python train.py --norm="layernorm" --attn_scale=0.177 --bias="all" --init_std_up=0.0344 --train_tokens=123900000
Each number is 50 + 10 x the weight over its row's rms, rounded and kept within 0 to 99. Layers, rows and columns count from 0. The size before them is the row's rms in percent of the matrix's.

# k: layer 5 attention key, 192x128, rms 0.114, rows 89-95, columns 0-63
# q: layer 5 attention query, 192x128, rms 0.122, rows 90-95, columns 0-63
# v: layer 5 attention value, 192x128, rms 0.115, rows 64-67, columns 0-63
# o: layer 5 attention output (transposed), 192x128, rms 0.11, rows 64-67, columns 0-63
k89 092:51 61 59 51 37 42 42 23 47 41 53 37 57 53 51 63 43 63 67 56 56 58 56 63 58 39 55 47 51 66 21 58 44 55 49 57 65 52 48 38 59 56 65 41 48 44 39 42 45 37 51 53 55 54 48 49 45 32 61 37 41 62 41 46
q90 090:51 46 49 49 68 55 53 62 68 47 35 58 33 60 51 50 59 41 56 29 54 56 46 59 47 49 35 57 39 61 52 48 49 42 54 36 54 38 60 33 40 42 60 47 36 65 63 37 69 50 50 73 44 43 27 54 51 30 46 42 48 39 49 25
k90 094:62 63 60 51 54 62 34 32 34 51 63 68 47 28 44 55 46 53 42 51 54 69 62 61 55 43 38 45 46 48 24 42 40 52 49 57 47 55 56 46 45 49 48 53 54 49 55 36 56 58 62 55 42 31 63 43 41 53 61 52 67 47 59 55
q91 088:50 42 43 45 40 65 42 46 50 64 58 46 45 34 39 55 41 48 49 39 63 54 44 54 29 77 46 49 44 36 48 41 59 29 45 54 38 39 53 32 45 45 41 59 45 58 53 63 38 56 46 65 53 39 47 52 44 35 36 44 48 52 44 43
k91 089:46 63 58 34 47 46 42 43 56 46 45 60 58 45 39 48 40 59 59 51 50 78 44 59 59 56 61 41 65 48 00 42 56 48 44 53 47 54 56 39 37 59 39 46 44 75 54 48 48 61 62 49 51 43 52 54 44 54 52 27 41 55 53 53
q92 089:56 55 48 45 50 47 53 55 50 58 58 55 62 70 47 42 50 58 56 51 51 51 35 56 69 64 51 60 43 41 53 41 44 38 56 45 39 48 52 40 54 43 52 53 30 67 59 39 51 40 65 69 59 36 57 76 48 50 44 27 63 57 58 61
k92 087:59 44 57 45 70 63 51 54 59 56 50 53 41 44 66 46 61 65 66 43 42 73 52 62 68 56 62 51 43 49 01 41 54 57 54 54 58 61 57 61 47 50 40 42 47 56 62 34 54 58 41 41 56 44 46 64 62 43 60 27 48 58 50 47
q93 093:43 49 45 47 44 58 41 57 56 56 55 68 45 28 34 39 48 46 36 68 75 53 47 49 35 64 44 35 51 47 48 50 48 33 38 48 45 44 45 32 53 51 44 35 36 52 45 45 52 46 50 62 48 66 48 54 50 44 66 49 61 50 46 40
k93 095:48 65 67 43 57 47 59 42 41 49 44 39 55 52 51 48 44 59 68 47 56 69 57 54 68 55 74 46 55 46 10 59 46 52 48 57 42 59 61 38 51 57 34 33 50 56 56 39 47 56 62 44 49 37 63 51 42 47 73 27 46 64 44 63
q94 081:43 36 45 45 34 56 44 48 43 62 64 66 47 40 40 37 16 40 41 73 67 50 61 49 42 57 38 31 57 60 43 52 67 33 41 55 45 42 39 43 54 55 40 37 59 48 56 55 47 42 38 52 35 56 50 39 57 60 56 54 49 41 47 45
k94 079:51 52 75 53 58 33 61 62 62 50 34 54 62 65 28 38 45 54 62 48 62 51 48 38 34 58 56 49 51 41 52 32 57 53 52 49 29 58 49 41 56 47 47 55 47 48 63 51 46 58 56 44 51 55 63 50 46 42 50 42 46 58 47 53
q95 082:47 65 61 45 47 52 50 49 46 66 41 52 57 47 63 47 40 43 43 57 41 40 34 55 55 59 37 30 56 50 46 72 56 48 58 35 39 45 38 59 54 56 50 48 59 68 50 50 62 54 65 50 52 43 45 53 65 62 49 45 42 39 59 41
k95 086:50 43 33 59 52 44 56 81 54 56 48 51 34 44 50 47 51 44 28 41 50 39 43 28 51 55 45 60 45 40 96 48 54 46 46 47 38 40 56 58 39 46 48 62 57 55 54 53 56 47 50 47 46 56 61 49 51 58 31 58 52 43 53 47
v64 091:53 65 55 40 57 49 47 49 51 53 56 47 62 51 47 41 47 53 51 53 60 58 40 55 57 45 45 56 48 38 52 53 53 44 35 29 45 58 31 55 94 57 49 47 66 57 42 43 50 58 52 45 61 42 59 43 50 40 42 44 57 33 54 54
o64 086:58 60 27 47 50 53 38 53 59 52 46 36 36 48 44 63 61 68 55 56 44 47 51 44 46 65 55 55 46 36 37 41 34 51 61 52 45 45 66 66 30 49 50 43 45 50 58 45 64 42 54 53 41 48 50 55 51 71 49 61 49 59 51 62
v65 093:55 46 48 64 49 37 56 62 39 53 60 47 43 66 46 41 57 50 44 30 41 46 52 46 49 60 23 66 41 61 49 45 46 36 66 45 55 59 55 53 37 28 52 43 42 63 72 55 44 38 49 76 38 49 59 64 77 67 58 53 71 64 36 43
o65 094:35 48 41 39 42 71 42 38 59 51 50 41 70 31 45 51 49 35 60 60 58 55 55 36 61 64 66 50 54 58 49 41 65 58 46 57 46 35 46 40 65 53 61 40 51 43 44 53 33 58 44 48 57 58 43 34 43 45 45 66 41 40 58 57
v66 094:44 43 43 55 57 75 47 42 61 30 43 56 25 57 56 62 53 51 40 41 40 54 61 51 42 54 56 49 58 59 50 49 46 58 54 71 47 49 65 56 21 38 53 46 48 38 50 59 50 45 39 55 50 45 43 52 47 54 67 61 49 49 44 40
o66 088:50 42 61 53 41 41 57 43 54 47 62 50 72 44 57 42 44 43 73 48 53 53 43 53 56 43 45 48 36 61 47 49 49 56 48 40 51 43 53 23 61 57 54 50 54 70 45 59 41 57 49 54 64 57 41 52 51 24 46 31 49 49 55 61
v67 092:42 50 45 46 59 57 37 47 35 39 36 62 45 71 47 57 57 55 49 56 46 61 46 51 45 53 68 41 48 59 51 57 49 56 49 51 50 45 52 48 66 60 55 43 33 59 33 64 66 48 32 52 48 55 42 32 53 31 49 53 27 51 40 39
o67 087:62 56 56 42 39 54 38 42 63 54 65 52 48 44 52 56 45 56 57 41 40 26 47 55 36 52 38 51 57 62 62 50 60 57 57 52 43 53 47 38 53 62 39 51 55 58 61 32 38 44 59 42 57 58 49 59 42 46 42 53 58 52 53 58